Part of a small language model's weights.
Size: 8 layers, MLP 704 SwiGLU.
Architecture: RMSNorm before each block, rotary positions.
Training: 224M tokens, 6843 steps.
Each number is 128 + 24 x the weight over its row's rms, rounded and kept within 0 to 255. Layers, rows and columns count from 0. Numbers have three digits each. The size before them is the row's rms in percent of the matrix's.

# layer 5 attention key, 128x256, rms 0.125, rows 68-107, columns 64-127
105:162129139129125133122152071102115134141146108115108161136129133107169146133113155144094149128107142105133102126122120128124149135139116107094120141152121133082061121159126154184165118132130139
103:080135121156137129087145120106132102198110096101164138114096121146160128105122120105150136185104160131141131118148087111145146116114155146098133157115092128149095126133155101139164138159152156
102:140125135137173108096107140139143158155138133133104172142131137150122121116081093105165132127142156138133121131111123125120153136152168162136067117123126166135135137132142102108102109082148169
115:136130117106122117122131122166111156158132116155062127124144127117191064150113151079178135145175102138156153072141124089068095114126083121121104107120101106138147130092118125139167096139105109
097:130102114152132105148106120114143116134117136159141140123096109106130111143082082117155087110150136126163111139113157157149135118135106142133139125099146146155077136160137115142158108164125098
120:128153084144141173168126090138121136149104093107120133137120103094142109146163128189103123126117138145146141096167117104121123139146117128107143071130136150170101093119129113144095092120108124
098:150123124104110155144110111119172115104156160125133117123135158135148127147164072124095087143121070164162146127126147082100146131171136155091136083123153135118087105136101134157139095128136149
102:115203159113135120104112122165149195077098126153083113129163128140118173140180153144114084159156124151179120178133111103180142126163147133158101157126125115149125125161119136123094139118133125
099:106138129162121150116090123091091096124116107145123131131084116134112102128119108110123130108136112135165107096109125133081154138136094153111125098103122112138129096128153142179118138130139128
090:095098114123140085148101154110155109131093120123140109125085108150139161138141153082108130123107120128124152105107128128130129146150132155165169112113092156126116137127124134151170156155142142
098:140143138125113154153152123125138119128142145150153126145152126145125109107129164143134119139126125162163131118136163139119094128135146090125090152129108134137084118126123137109128117140133117
098:053155100166107118119157130065121163124125148125160129130113120119119115103145135093145143146146130150103131150152133165101098122128128170156153096146181104144118147135139138113131140138074116
105:123134108166084152137150093162144133113166103099131135128100120124150099141172164188115129122163119109110124131153152132128084144160123158102135152111139132117154122175141128114091076157109162
105:128096143134148115156120056144169122138143130127141144103118139176102128092105131111116088127104135119133108151142132128112177095107143128120122125118094094152139152149159123164105147141121149
097:137144136122185138169164093120112091142099144102101080079126133131077149111139104100129119144144124132126144103156095135112168097097115155094149123134119113147106142144128133155147135103098121
092:172103144122132141119153107128138133121105108146129144153127108110084091134139133148098140152145174123175151103142193127090134161103143123111119117147119128127200160121146145111167113144142117
102:140128179147176114134097202134138118128109121131134128138148124141122133169112177126120151110144132124140154097121139139102109129114082100139089141087155190125113149122154113117119111102165120
089:121125129121129114123105151114096115163138108139093118169143093120121102146110070114138099116115131096086070160093090109129135101080141131148131123139160126120121138088127144125136076143124134
091:162132144116151173103126095139135096163119157085154140086108065138139122142112132103127108102129148133128152131111121121128093156153140136141129130155100160151127137134137114125119109163167076
094:119115133097092154178096137113102132181174102159147125122100136138114137115176108151136152152133138106112163120202161126123142113140124142133120131104106147144143130133157109131110141154120109
100:124108161136118098103147145141155159128120119106112091142116108133118123095152159121109187080122128159150140137121149161099109159158124106133141130129124089161101130084152164127178091128124182
099:141121124082130152165137091126142135124146123116139144078139130135144144171150102153128140153128160154144152136153153154147149086129106147125132127115108162139154128130131133109104091160092112
097:135097172125159131048097128136150134161143121125120113144071141118119153108122134113100124103159110177080163081135134120079090145135128157133133121138155125152153121141146146139103090127136124
102:169095126114148130128120106111140139136129105097172132145076125162095122146138090142109090131135086122130084137131138126084155161122163143127098095126147185132178132114092160077126109118123106
104:105115147100099146100116139116145135152118153108113169125129134126152085165150150116162129165145087092125135106151127173126075123110128133170135147084085125163099148142154087126108078143146086
089:151130164143113158136122123190125147141084139140129129164120128095123160148125100158105100178127172126159142117141123109096123120145151168120100092148161142064109135135112147133135141125102139
094:112105143118122130156139144126147116127176109111105134120114103099128133101085104103124140113172086123133093129087104104151094113193129150150115155118142151124135115099117097082161127094155130
108:147149083105133180126149086121111095127163105121113108145134114138190094131185144133134103168131075113132141106152157126098166103107097128141161102152118142125129156128146151127143133133136093
052:115128095087133141146171132105139131100147122130121131114117151130118172126127142117109159135165154166151115111125142135123141155103118129121105142123130134067151160093137104121095148119122136
058:139134136069176147105144104133158129140113119156130143135157132132159124143119118119153149111108166134136185168119170147155116135119125132145112096150094177135105110145130130111140075137164097
062:181126126159095125115070114149147160155126112133094126119101160147116112113160153121137102122112110113157100120154109186130135167116128114161128149135155152138097177132144131149105136173107158
038:114098109132073157169132123133119118083116165046124125125056151089136122149111172132127153144132143122159130113105167162172172113129113140147134109080107119100087162142148118104119130146078132
049:133138108131094136099094128114134133127128117149160152159129124154115116110141104109113164165099136149139122135120090154150117115137125110146066127113192136080136158083144100126103171170073140
047:152172173123086131137124090143151175150105130136163157107117116119120131096138147130100130131117143150150094153168139125170137133092112110111132130116147129115136126127115143092154134140124182
058:117085139116135146081121133162086122173140116068117060138120173141141132178122095096120071125165110123159130162119107117127152126123177153115162150124137123138103132157121152138117124094164144
047:141130136178135117129109127112161156121132119102122224133143162151108171142149160121119114139085125122112168117136122133123093123172114105179112122134129124123112117108154127142123107113119137
059:106137157095153150108166145086172094074128112135108100116112132124130132125109095152139121120134137099095168172136134138121117148128186134133148111121131129138121162111134119132113121118146125
071:182160123147131148127167149155112163130141102091133111128144145160106147110155128122148108144146121117118141122131097114135171134144160129172148154122133116083171100146137112142124138099149159
105:135146143134124111147140132157146157155146156107153175168133141146157149132130141186125097152120104128137143102143151091135117145143110101195082114119103094121134086135091122141122128111116149
148:116101156139108148103129126103125142134156077107060135114156149082133111094139150145169123133113137093151175183159179131143136104162137169137116152129118125170132159132116127159163169147142140
# layer 5 attention query, 256x256, rms 0.122, rows 133-159,165-203,224-235, columns 64-127
116:131117101100178127126120131171141178128125170137144102124087177144105133105060121097099108148102144157118158120117116128157120113156127159146121126133131107155159087093111144188112105118136151
120:084108183097138090145130135121168129132140112102124123134115128114155109142107106114137116123135087123104117149133153118098125146146077130127102130113136131109112152097109104145097130107143131
118:116108134081141078114102129118123133129114121150138138130159116121166114146122090163152092108164129099107130105126116138089141138084145104124117115159142118115140148169072131121107173114128132
109:134108162132141139099109150097158147086139130094148140116189107136110116143133103144128124104154185167125148140069130111148146130118093140138111099152128153142096097169109143124170173170156147
101:099140151143116183156103108117089107103082126129101121109134139053166155137120099125130081133101114126151134128157122126107077124109119145154131133151131118150132108158133119122107107132141113
104:116133137144125175131170132159135133154154120158161142138086135116147152151145136163085128128151178084128095135116168174108142111133087142114123077124156155143091147136132103129107167101130108
104:184129137121147130104146156093159071127133139120161131134126107146110158153125117128132154116097122199138104152151140141156106142120148111094122152168124100162127156166114095098165112125147097
106:112155098155100118139089109097130133135120101156131142124090141132091094146087107142120173135115120140085111148126129157138120105139110133151123135069145137124152133117104090098139139101123137
105:128144126127137121109089095157114137122102152112170094132133161113135131109131104143162128135150158190096187142105133129131132048160133175155113126163122101139165122134111113134139148118132171
104:130161126143108143135169164109120142142141130095111109121117135110151124102098131123158098133148135099139151149136153127125139120120147139130143135149132087170119108143142094103098128154126091
095:106089192157157172122065141089140132131104137120087118105119121137129153161129102115136126163092129151124097114149127114118127059140145116153158119148147137128165136118127153124136126124120136
102:126163125105152121100118131128105080152110177130116124119105110114127137121104109121117103161189109136137095082165073139127153099137134082115122119112140131085180159126158128128139141090110132
094:121117153125081164150099136113151139140142099104142123110181103132150136129105129102128117107120132130143130098156125103118132138151140121138074130170123122131117108124096143094101110169093126
082:148054122087111126123111121108149132148114140132152128131106135122178140148147162127124097107109165127097127157150161188146095118138120135114109082136142107113144119144097155131152087123118126
120:124104097085126122140117132106120123105142130141105149128155110114112140169135137144088141147171132089116138085093113157170128136142119110121143109133149125169121061158130106146146110143175090
092:114095097114114119103135108125089117078121132149095145140095100101116138119147125186117124150151134156185114121132153100128146148129128166159134111127133152103131127106125114146098122115146089
097:123129118164139150130135145128153149134131125136119126119130125109089098099147165132096137103113141152127148118132177145124092166123131143158155149141142129116120142154155107091104119133170067
098:138149145174136126117128138079128100120112118140124117083112121150080135197140090141124109127140115126148091123151111154104124127126159160120159123130144137102064125144135116134161139110136148
104:090137097134115144092102138092211119115130117106143100146112096162145151115119153106131111141132147155152100123088143119133141126139112107168136131076110136108188127142127163104111119111140117
112:128132123105177097126128119129136118132144134177128126156139140138132113082143170116150136124135101129153148110120159083123133128171115132125168115187186129099096142116141128131122170085139164
097:170129103102102131168143132158120145116166129188123142122160148136134112125114096144112156133136145094155110174145130114158168122171152151111115127092149119118129174115120143109118107159110089
112:128108108136168096105120163154151161134093102112148161139137133171155150138107107118138123130104073138068159119127129140107129111132151114102152126122124132178120144120097133133122069160129237
108:091106132126146151133085091092107101107107111157094140117122109142134090126160081122114170113085113135135083079117158053117088142161131152107091104169144112110110143110144147101092105104159112
112:106126155123152103121148118105121117151120151104157135153127152116138150087113135125136156127131109130159120061150121129142145145135131117137111094111135085161135119095148141143156114164138170
107:184132173117145111089161163155162125141149165154135132096131104093179124116143096114171163126122087104142148116102121104091081133127087131146092155116139122133118089115112136131183105128163111
102:106125159165133099137098125113170106141140125129113173063143146147133111131138087139132171162105146154154127109125143118103124110092131125136145122177116144106116127108137152108133145139140155
117:111128111122118135089088118137136133133151101088144113139084068135130129115172135126139102115156169155144113146129166120157143143158108158170150126164157124171129159154113134168142130117154124
118:108128114120133133189160127097144146088113112135055151140117156105107112085129095133138125114143128111128207131164112131116182116168117149124152124138105116131097152143103156101125167116128118
114:158129129156110136135182147123136143127099138157095125106176172151146131095114119155116136145133145083121107100132088096141097146148094160141114118122124153097113162145070134167120103101129140
119:108124148173155121171115136124134099093145118126172133100125115124112123142127152162132141130115152095163113155111096139120121145137144117084091105161135117156140160170109144119133098123110129
102:120087153143134128098085105161139142152136149096127128186138148124118119156160094106043170148110137141107130078117178116164162135134166119159145107124133113117106121113147083158138111131140123
115:124109119078133159110120124156137114092110124120084158118132063102135142166103123162113102159058117104138148106124132116103106148136131095108151175156116177118126072107140079114144127127133095
106:122114101104128129172124127102108143101123108102115113140064118155095120138139145145126099137110143116111094104151133109126115104151136150150145146129168159097092144106111126144103103145135132
104:141132096124133141144067210142162158104182110123115090126121129136141134146139120120136118089118148146137131092130123148124065115124158133112144151109097130112126122152099106124111100096140072
115:186124130176118149161191163144144108123156133140115127116124128144134136128135149128097071100154108128099151154130102158082148135143103168136118136137129120105137092121110083139162119100110119
104:143101123113158080134113141072154121147166073205133128137125121101158128134121136120132150158137216152121135150119116122143131100134164141149165133098149143095132112124145138134186111134133151
113:149178164135146121140073157111139142135159133117173151115143167128140126123122069109168127143161154121079145132107107107142136121118152091136132132169183125153134128115147170104120131094142107
101:120100123147105117131115127131116132096083110155130118140127124090119142142135109101124130137099119118119119089121106099113151128137172125137111139116165096153174152128128152114138162148173141
096:155109098133116149148108147080149122129143158115095123176093146127159120122123084131134133180155094110105065139134077121121139159165103135150116131173133137130181105136104097104145136122154142
084:174133179147151075125091106126144154115135117166147156101141146096118152131148146108126130098096154113129166110088181129127114157119147157127107103111122111117107164129151088109097132094145146
086:120149173102097119113131102124129164119142133127162166124124116143083106143139161158166093116074093136130157177112155137140089140108175102127134160144105135129142174097125133146121158166133120
122:132164122119116097136143150107190072085108145126134148107162108104117154115118119164120130105122130157142127135114133107137142091143115106110100135139131136156143079120156108156082150134125129
094:129105131158140146137123142113102147101102102137112193150114133127138139109120080149131141145104121104102132107116081089117176157103140146135128149154116123162105103130081117120120083140153092
090:105040147109167115101142154175149150111114141149082130122179150139134099094121083113098116155159146101126084147124134112154170157117171138160127139138157119146116100133122119162117113117077180
102:157146165128116120082116145108155148120148087124132150151106119086137129157122121119154100103076141132113078131096111101120093113119131126116097113134167187204135127130143141160143095143135142
104:118149103139143158157148125134111117090115090132105164138141141106102121108097141122125137117140139088080142139110107135083145117139098134113153118104088144150140135163154089141126138127116122
116:165140155132117075162116144173101127102156130101111110138111097128122111120080086157115129157142118143090126139169110157134120152126114122112150124152141106127158111127099121135152189136147130
088:112107124152112122164119144145173151146119117154119091129092113137149129115092148082146146120152134135116123155167121140104143130133153135158117168132134076136148159114161126079115177102137164
105:140113128150127131135145136093150138094110122116125150122101096148143103131152136088089134166124100126130096119129125168143147155126081118080131154135137136139081138143137112137155162154097177
110:108121182108125114103115154138113110107117163097169167123146143119134098159117134115107134125082127098097157101148126121108117115107111121103116109141122134174095104118155146138083148098171131
103:129080110102148120141133173151126100108089100119160090096129146144166143108125134129148139104123156171081129159124155101152132130126116159133148128119180078117105139104147099114119102152146172
115:177129120171130137144121113096118109161138130159151147123109128117120119170125136147128120124132170131181086132156114097131130122165160115134123112110137126125119176149127124158126135123144122
104:168109139157114149119178126137137159156133163149161164126125136105087097095083170125094123121073130124115111160129100109146101121138083141142159100105082118159132157101122112133081142122098180
109:116121159105147127117131121107145104111143117147138102125174131095136115139147138153132117093132150152162106186116124118127117147162141135125101119132123097116116153155123172134124137199121114
162:122132129137151104100083123121126098123152138110134132153172116141142122197120088104112104126132114131107149132141136132149098134128090091119137089151099115103153134140139112147167123131148075
124:142155076160170117157144148126148123130168160162120145153133118091159166147104147116117112130108091134098183088091111089116176122149132113145120124110138114154153125129114127145178138120152103
102:087154127087114134136099155096112107130078103115147159147114132142156112178124138110144111135113126152139145153156129143183112122132069123092131118153142113173123122140131156152118129125142122
109:086114159129127110130163103112120139137089130114136150108156181147105102153140106095147093150113165089159105102173120135115108147152079097096107092123096122141165111104142167122162126109088159
101:118136084151109128128170158127140131151117138113139148153130161097106116095180184122111133112146112102112148133162146112157124095119123121102192137155116129097116108130117149133112088189145160
101:156132159152085141179132123107170144143144139123115103135155086160172143133103152131137123104112111066132113114156137121157137127113132124147150182149141114124154124106107134122175109113137132
111:140107084133133139140091162106078114104125078126104073144141095164130144128128125126120126145125133140109083057112132134082143150200136166139129126105148133130110150148143088140153117147115117
124:125186132135103126157099140102115085126145121096140097164147117146100140136161139133140147092140133138130134141101095128094137137116152150152144143120098134110100155168170114096171131113121111
094:130149076114131138170089091094115139137141122125113043137145126132118157124153083121132128165154145080106147103104119147123154067166146139134140147123124097161146114125121123099172129137172114
091:164159136151113091148136135082127134144139143124126120096125165128169132132128151121141133135084092081111133119152139161171141134104149114123162142126137168109145145112058130098091068161098140
061:142172159156120146094134124179159142120147136141114148100102133146136126113082146132116144129144140164094177158135108113099110097141161132128136121160128109144113088071105128152136111100126144
058:129133123160088098075179130118125172151112118098143136139132074153123144134096159098119117124113149075139130174175106102137132109169126149113142144138127129161149144108112135111130097171171125
031:062079147111097123122136133116096115142130158167130132082138110131123130146101124134116158138127126131074124116133161104158123111132110121098120170178157107085102171142133124090117149142134137
032:086173121140125127195135107129106109146135132099133127121124132160105136089122086150129109163113130180129104126123111079117179105137146155162126125155138110179143105131112120147135119125129118
028:159171160124158157132088113137174123084182130095143150124126158116155114123107151130144090129108093087133121117106112134106123112138111120147115135129126143173144124137136146145116172134125138
029:161121130131129124118102142131154147124141124153098126142192135123140144104140142108131078140148109102173128128151125133167142126120156104143081099137155111105152149102065130164115127155106099
038:116103130152132128170091118141077130098158109114083129133134147105094121103108124159163096163101112116152126130119142167109129139117179155136110149103084148160161076137127105160152182117149141
052:148142105145089084124100125159177144179133131142161163148123156095110126132146131100126121107136116129114127192162141150180142152141130121123097111141153131144130206113083194177120100184121171
051:149132106121181128100119148129142114107111144155153147143157124138141130095117101123158094111138129132107154092169091092104098127127090116131168100115125129138140086139103113159125141118113100
064:139087120167128109151148113111148123088149080127132100153145084175154124129126139100113172091115144073104135134135152109142120102164179150117157105093163111144099108119139120100182127134092115
091:135114074086084115142126075123127139127147107117124101153123130150151090131121125109086134105121075101120145137104104116141142125172126115146098081138184124157099162114119136120126072193146117
107:126111142130147127105174140107066122087142097135089130169115143153121107106128133158157147114139087102148103120127086123146106134131127114142141147086102106116145099142143074088140141080131130
119:148179164155110137158126127167125123156104165131102138098149138118107168140141139167154133146128177144129134145150162134089128123101153123090120160135111159112130110151126138151118153082072153
122:047117130161083140101124111077154124143115128133093117128147108092128133102103126141116113184164142129131122108132131122089135134144065116160142144074143112158129133114150124107082122168135153
# layer 5 attention value, 128x256, rms 0.138, rows 64-95, columns 64-127
100:098131131169133113081148125189118134101122116138160106135146148137167112115092142124108105075111102115123106153126132172158100128104092138160136112124118149167119165100119110079127141139157119
096:186136072123156095124127125096150110098151134124130092107135184141090099096125092116163072132161109135132154139121162120115105109134127148105111133130110109139153133112115160152086133086116141
096:113100102105139147109131103164118156146138130133121161140110132064165168143102166106098161087137162140157076104166129129135143134131170133117150119130130148138148134091127125168113135108146119
099:128161165125112124096166132130135117108104147175158104184133157083135163144134147147083117097149165144058156123144108170125125121154089067151128110160144164150110133149143126156148123129156104
093:176113122102130127138098178104171144091144153065084134113102144122160164123146139150127117090153145104099072142096109118166143162140102127141092131162110111084074123138133134128123118156158164
100:121108129159144115121139123182154112097121106139104099141148130144105110124097135128100107148109093127113167140138080087121101134128136139090184118062115119081139124132105131146136157124166084
100:186135164114085154116128104106150102120145079134082106126091121167147126137089160122123100137123114119128131105122118087142113126131156141146130131110110151149144127108146144165133186154134119
099:152070133126142142107158100155116104110133161093136121137136124123161126087122105146131148147141131135101153159082139147176106148096132112128128127151132151109091091135107165143152136144124122
096:151093180140137137130143106110181119088133121106102149115174104110119144141132103159115089130155099125125109083121123097126128144134121144114148131095151131101119180115139200133170126138151120
100:101161111111171134118107084170158151118182129144090103107099143162098095153121135143100149112123168103146125139128129149115150098128114100112168107116128144167105158110107146142141132141117133
088:147099141157089154145159173163150121114163124115198098141133141147151147155088097142138127133148106141125127134088160107132134101134147113119148095087084146147127146116153126147148155138130117
099:128137143119090135148139124162128138129145123141134128117105130137155163128122152135131124104125164110115123123100117162149110150128151118137129088131163176122170133148121129099140177127141171
100:095099123071145118125115149184149070136137129131121137161161142087084141088125145105137122159135144097124154146084152136107145111130078132156153141144124113114141114119146135108129137172096145
099:170093105126143099122158132123216142149148117153130153126141127161137150152117135113103103194114135114120133155085125125110139167149118106145154120151105160133120128099150119132144134103140107
095:136164103116146162114134130138071081129101130107166131116130115154127117165129140154112093085102135140106136114108182115128106146107167137153150129110131139132155139142164134116145147181149095
097:135127134130126134111101124153092143090105142104135143147095150129151103132128129118128101103118120160124152094109115127110149137139102097136111133183119105128182139095149178177134075155114095
106:154115167145121159118137164166169099136124108163112124154123142084126108171133088153113182141098143113085130080127178163140163079138113110136122122096141178129113121130150111128163152107127145
102:112097159118147144131127092084153117130093113126077105131137136106140122104185104163118176128114117121169136087113128139137155149144149158078171099144159104081131160125136124112077150117095128
109:089109146138128131128172132134119182132147163074184160122153091122168124106127167131128169120121127118095155106105098131173115088110154137176077122102159136157126137140101136163153131166139123
096:094101133121196154125133112110068140162173110119129102113087123145091147124118157085150137126102132138121085108177129113150115153110141096143119154155102102109144117095164076165098095097173160
109:090134123114126119164091173114070115132121109150193114126110132147133128095118137135149128132099170129087097137137149131103127118119075123156152107084157103090182136128159177118133147129174102
099:155106115111149127139118143127167129098118131159134132113090135131087130114089133123118129169075141134132112122109129144129080154093095155096129142112123122117101100129158108114126143153116132
100:169107119158106114163118065118110142081096099091107103146133150173105173108104146108115115097132117113158098097135138114143121117133135105129105126162109162122152090127086111128134136142151137
094:128141129144150107113128158153096122114136117198086134124111091123152183120185149145125124125152122139103131171161125116135101139118140108124155115139181124139131116149162161082105121113131134
092:112133151144147151128144152117140136118161137126163126180162114127147140133100118119131145127140126168146147101146115085079111117097121125085150150140161121112110125128110164136067166108168109
099:150114141150112141128144118160106140123165134140102116149126123126120135105102163125172108114150124170139095106124158115162137203155146099105152105152128119147133083126169139131114135148099132
092:132143131101076158131116110123148138124116117129143134112133129157123141117116150069108133115133109137095150124105106163113123074134155168122133122098154144134136126172134155080087135117117095
091:115114097119112143146088203135136151136134124112159153093135162121140120105122140143121132088173099134182124106126135154116190139084123092088127125128137044129085145126120112121156141084085146
098:128128122152130156101098127156094186135118130074102113072100105120123120082187186083148119153131163118088086111132139152098114140138140096149145100111100078153138086057119113121143146101177101
094:155119145119114131145153109121154136133142159135146141122140143142107104141147140140160156157129114213100109138142091166174131145123091103120151108136157152132057156137167141128168117115182155
093:124118115132078121121128115134128155097143114115106147138172086135103110103136148165125098111125111121100184112133128191146125132137146151113070089103156152113113131113137174153096111087130147
097:160135085156152122160111113144137097135119099119143144134142129136117165152115116140106136140156084162160108131106157119182151181136139137147131138130152125122121115092099177108126138113172117
# layer 5 attention output (transposed), 256x256, rms 0.131, rows 128-191, columns 64-127
108:164119141119104119130125139109188084143157121131100149168130133102115108132154145146136158158138120118092178167157151122147154110138141154103114129138117121153198140131107117143101119094109145
104:116129165129175130136136126165133137108114093155118097052090160143151124125159126110106113119145100126138140165133167119186124150090143156100109140113123126139098116172132119102113104118133150
109:155072116125143107166120106134165108108146124121114137124141123187111167157144137098128138160153087120132138120109111136108193122101088106138131102115131113115114098073120123143122130148149178
103:149136174129113058200153144112130097154119105123107149152162130148131126140132091123121183098128123092113078140093150132075187092119115108115160120090155125125129174125124136154128139129116132
096:063111119103131183158143146137133152117134124156139092109145174135102169145118131116148134125117118124126121103137142098131124128122126153112158151116106155154125122144162150111118105111181136
108:102130117123130131150083131142137118099108116137122116067123099117172133130115126153083190061127108124153103127159110140138098122114112088168137086141078160134128152159105104154184109125128175
105:137135162119117129105171145119120093118099138135118116157086200137118148111146141129137154055124148157128136120123147151110113146158066098144080106123148153154152183123113123159159113093153118
107:091153157115167113161130129114136151126105130136165081148147129122114146158076145083132100109154189085112095125117164107116087076120128144136144113135133147155156141099116153143104128128135142
102:131134150104138124123152157134156122166148135129127116135169151098121095112098062080102095103134149149140129121158136175156126140138108127155132137128094110109151129148149117142131164102121106
102:108125171148112127112104149105153139112086117066131137126098118139104103115105144149127133147109117137148124090119128101142131109146146100089143120141142110179158127139143126171086150093130155
092:148147134130152147156124127137122099103112113150156115150192136138147110094104119081088136145125157121130133110124129133105168105141106109121128114116114101133139086088132141162124132142145109
102:143139129086141127120162145110133075120134119117100152099121135136175129115135129162113154153163139112142109128128136157108109139137087108128119095160125158139147132128075081137126132118097134
103:139158128089138085141156157100149137122119124101124096131101121165100149141092088143153130121164116163143118147134161121128138077105162125126128099160136128132148144096156112108172147132139154
103:149082148155123114151103153139101127148127155103135147110105118134069146141091118087114126103142100165093119121118149100141133092127170147128151110129148126142155168173128149116098140142175142
105:206135153156124097135115117122142092108104153127133143160125139129109140109117081127139112115087143160061149129175129121111128122112095128164101127135084131124139104148123090117139097121093120
103:111145161153108134146144122108096132133128133087102075113140146195112095118144128083083149109121113143118157102148128130093147143103134132114105136109132083105186176120126114099139094111110147
103:099150148132157081136136132126085116149085122095109129125150120088123157131152103110131137103106114132137146117107154131130097096109134159132109139134136119074169076086125101146152116134103164
111:166101116174143152143121145081100162118144139074140104124138153079156145153118109136121092150146135135135146081150161126094140157167082153151078112103129138112129155132143123131092085152134107
114:125134106110208102139115147129076093123151113133124124166162123135185128106101123108170119132099095113115120123145143124139183125138111113131139098125144133140133133118114167126132131091152122
100:124132103158095116161150102140133137157106082091140128136150154138154138145166139149107133142089093127143123116106140153130116117081109100116138101091136135146153121148138089113104133175096166
117:152133096164135154115142129115169152098138137121106068129116142118121131165118157113124113118156095156152138156137149108133159166129100117152084158133151151104084156127106117141129121163096085
105:144175106127121146144121141138112096160154139109121119187101110177153131103149136100117104130166144149144151090126123124123142096095149149133146166147140123144143116138126090138141090136120135
102:139117093097124154141126142115132147133091121154128154112101115093142159092138111131139102124105140089117146137120165111094099166131134152088163129142135166138153155104098156097125123111098133
105:092077153099140125174093117142116130080094143146114109135090152170133139131152110132125115076112164103152130161150131155108117127142114154085126161139148131108148106116116093098125115137116145
104:104108148104148150102135113099133147152158132143122130103155085112125114132126135164111141140095112094153122160154101104135162132119125146128097094122081112138137097123092148107108115151163160
108:109135099114158115123133132121122115111119104131119123107174161147143127128107090139091151124133124094149100147131134124148122130104092140148133107099096117156148121162173135146092137105154119
102:108138132102134123115123102165140131129110133111111139106132091118121156130110132166170138145135120146106155103121129117119142153124123160129120124113127132130106091156103075119125153139114088
100:116143168108116129118105139129153113094138084085184128172142091124118117144147097176144118119095143127095137174122126124145122141149104154153142118137133161110134158154187126049097137105123152
103:133137121142106128121125144167123163160111118130118082136151141157144133097125148138092137117138108153119157130117154125110100113128134143090103141139083143111108142151153139148102100129084122
104:078145150121152101137119108093139107141130179127122139120143136152159143111136079130115089118131143109088132105095157154128123072168135123086139100114151143124160123174128180106111160140118102
105:126109134099170161118146148131130116142131131125069110150138120102108162142134120122155127135132149083134118169139110106159116101079075100116132103141092144166118139103140115147162095149057132
103:080097150149126152134121135113128134140115086144141136125178111121126144166113140120108101104127130121151128127120152184124095112098107169135156133124116170129157144149142089075125111132112067
099:105122150098145097122066120185095164143121158123146120124129151145149131150174117102143102131091157149139138138129099118123117110146145103119133081099092102126124123169136128143097146155080095
096:101141101123102129121080129125141122101139161130087150146093112137135127128139161131126127114139138115187121120138122163100136096110097147115143139153149110106140137124147065146177133162091104
087:142123106119135090136140127118106098173113126091112153126194134087126092152131136165110073146106135080081137118154146143130119147153119137130075117158115163095128149151109148099155148145119138
102:125089152122169155110070132134133153148089123117140148132109130146111125134122149123146083180167113153120137153161079093135093154115159147122111121098095096161120116090175141132164148100165079
098:122174139105101127097155113106124137103150133115106133147134095092185098146136146134128096087106135139117168126146099163079105157151124141114115098135164156124114099160085137145091131145108142
095:088126125103135151124110120104148117121087089121160120131122107143103124113109116152139118133095112148159158126108147163182135125126138126105110129141126101147118124075115142099075104104177128
090:127154145158122128106115132108132109157117136120130120094153041140122146151123122129120140105105089111081120122136159155121134141125135168129115151196151154139108103129167113146111103142119142
095:163104123166143092141129113094137137080150136174145120124118133148127132148158115126148106168138101180143148115153203124145136121136172180112115149124126149146085116170143092151183134139096118
096:125143140117119124149115093181141124179114136139128138093135149157130145136092141120147136156150145130131118117103116116162120116091120178168126131133124178141090135120108103144112111158177145
096:133120115086101132114151145148146129134163147134138148106116151114154150129132104095115153143142167133100140113150103163106159091120113129171129148150085109158118128122121146162111103124133147
096:116136138158123132134058137145143157133142168165102162094149146159116109130104140161130121146108104125144127133131090137111159115142118108115111155158153125110092136134140148108086111109125163
104:148141071160129105133175133124115149119111140121149128149157099102100084116111151079105135092116115154119150188099091114119134095136195169150126105111096111140127147118141120126129143129122131
103:147152089128108135125115122139137117101116163106182142131168103161150085154125123147101126130125116111095158149145119131119104097129112124120081139074136094144111132144146140115110147120095150
090:077116152138103127079098107110168151182105109137131154146118157096131155110127129125137105091131133133124126132122123134126144135127153125113123125133110110083148137099108121115078158115137088
097:082102123121159168161134155122109165129121112118115131171189109088182124125146150173130127110142123108124154087150084159119108123103155153120116082132173070127144082130102195118138116123118168
103:142087124129166103137093136133118130101136143144148119117188128155144136109084164142125113075176114170129127144114129119161104119158123095153092105137156150143111083148130113113123097195144110
098:080113132157133139133094129141065129156139150141124108131146141165129129093104122093118148157145106145122120103173109097107137170136130113104125094125084118127131150148145144151106120094140123
093:094129144162149072119151116117152133202088157117100145154129131167122116147135096117134128123143123139126144170138129160134090125145146152143165151098117099149137122070158145149158120113119140
098:107116115164137131088120103072114113132118148130138128157120122140089099129153164094136109132178175136140128176112150172138112106157153130065140165136107095109135128140127150115166146101111115
096:162139091120121126110145164175116138095177175131100125138118124120133117154177114117116103146153110136149177115111105148106132109168130137133117162147144112136217137133091157103119213093134118
090:121126108137153097159103110141207137151099160107158104115154114119166095108130142158106148176108133141117152152124128144088170103149129134164125113090134098165113119121153148109121083136165090
098:165118162094139127135134149081096110101119069130136167109117115147100155175113134149159147150088106122151092133099140115128159142147135093165109116085147147093125159182154137104092148158093136
098:153113129133168149114113131125152135142145114162108136108092163104126111162117147120166131145129139125115135146135117135131158145148135047182124135111169159169134075129159091133111132127123102
099:122159137177114142112135119137156151121155161099080150151142089131152104115109128106143138162146088122087149073115103134150145126107142101163136139143131109136120157106125150160120113132111131
095:173130126171142105185121128122138126170112136122134087110127151144109142104161086145123161139177157106131176108138129124131153138096100141159125166142157140088102147137124120158166106122095146
098:115141143126125097118171150152092166100103110081124133113106145144101091133112160113116161093118125161117151101084104129148127119141156112121117141143153144130099121104094106081158166107088132
093:164103144178117135113110146091121138127176110158138145130151182156125170102153095170068122125146123097136143111153133154099144122117102128096147156125087099126103163123102129144141116137125165
096:130120113128149143097183123106146102178142141120109114104128109113144140135101157101125130127137142159115119168150128112126103104148100118125081153107183118110113143140129117121097136127127144
102:100098106102157115128130113118132113092158136134197117100093109184135110134165139131128119158096140153122107135089139138110128159132119129121134158101160152122139151143119122135164153147149138
100:132112088115104078128133145133128133159096098119129111144126061102140140109158097105106139120096117117169141102168119123117131174169152126108101122127135116122133146135120109138112084160129111
089:139129129103150136113096095140126124133106120082129125154122161163105095122150124107138121147137168146129110146127127115089104121132150139132133153122136101130125105160136118132114128126160096
099:100131123075115069086129108097163063156173161167099136130119149117139116110116106163109152138141128140152102115127157112054191160067154124117131120112127183105125161112121155148127091077171155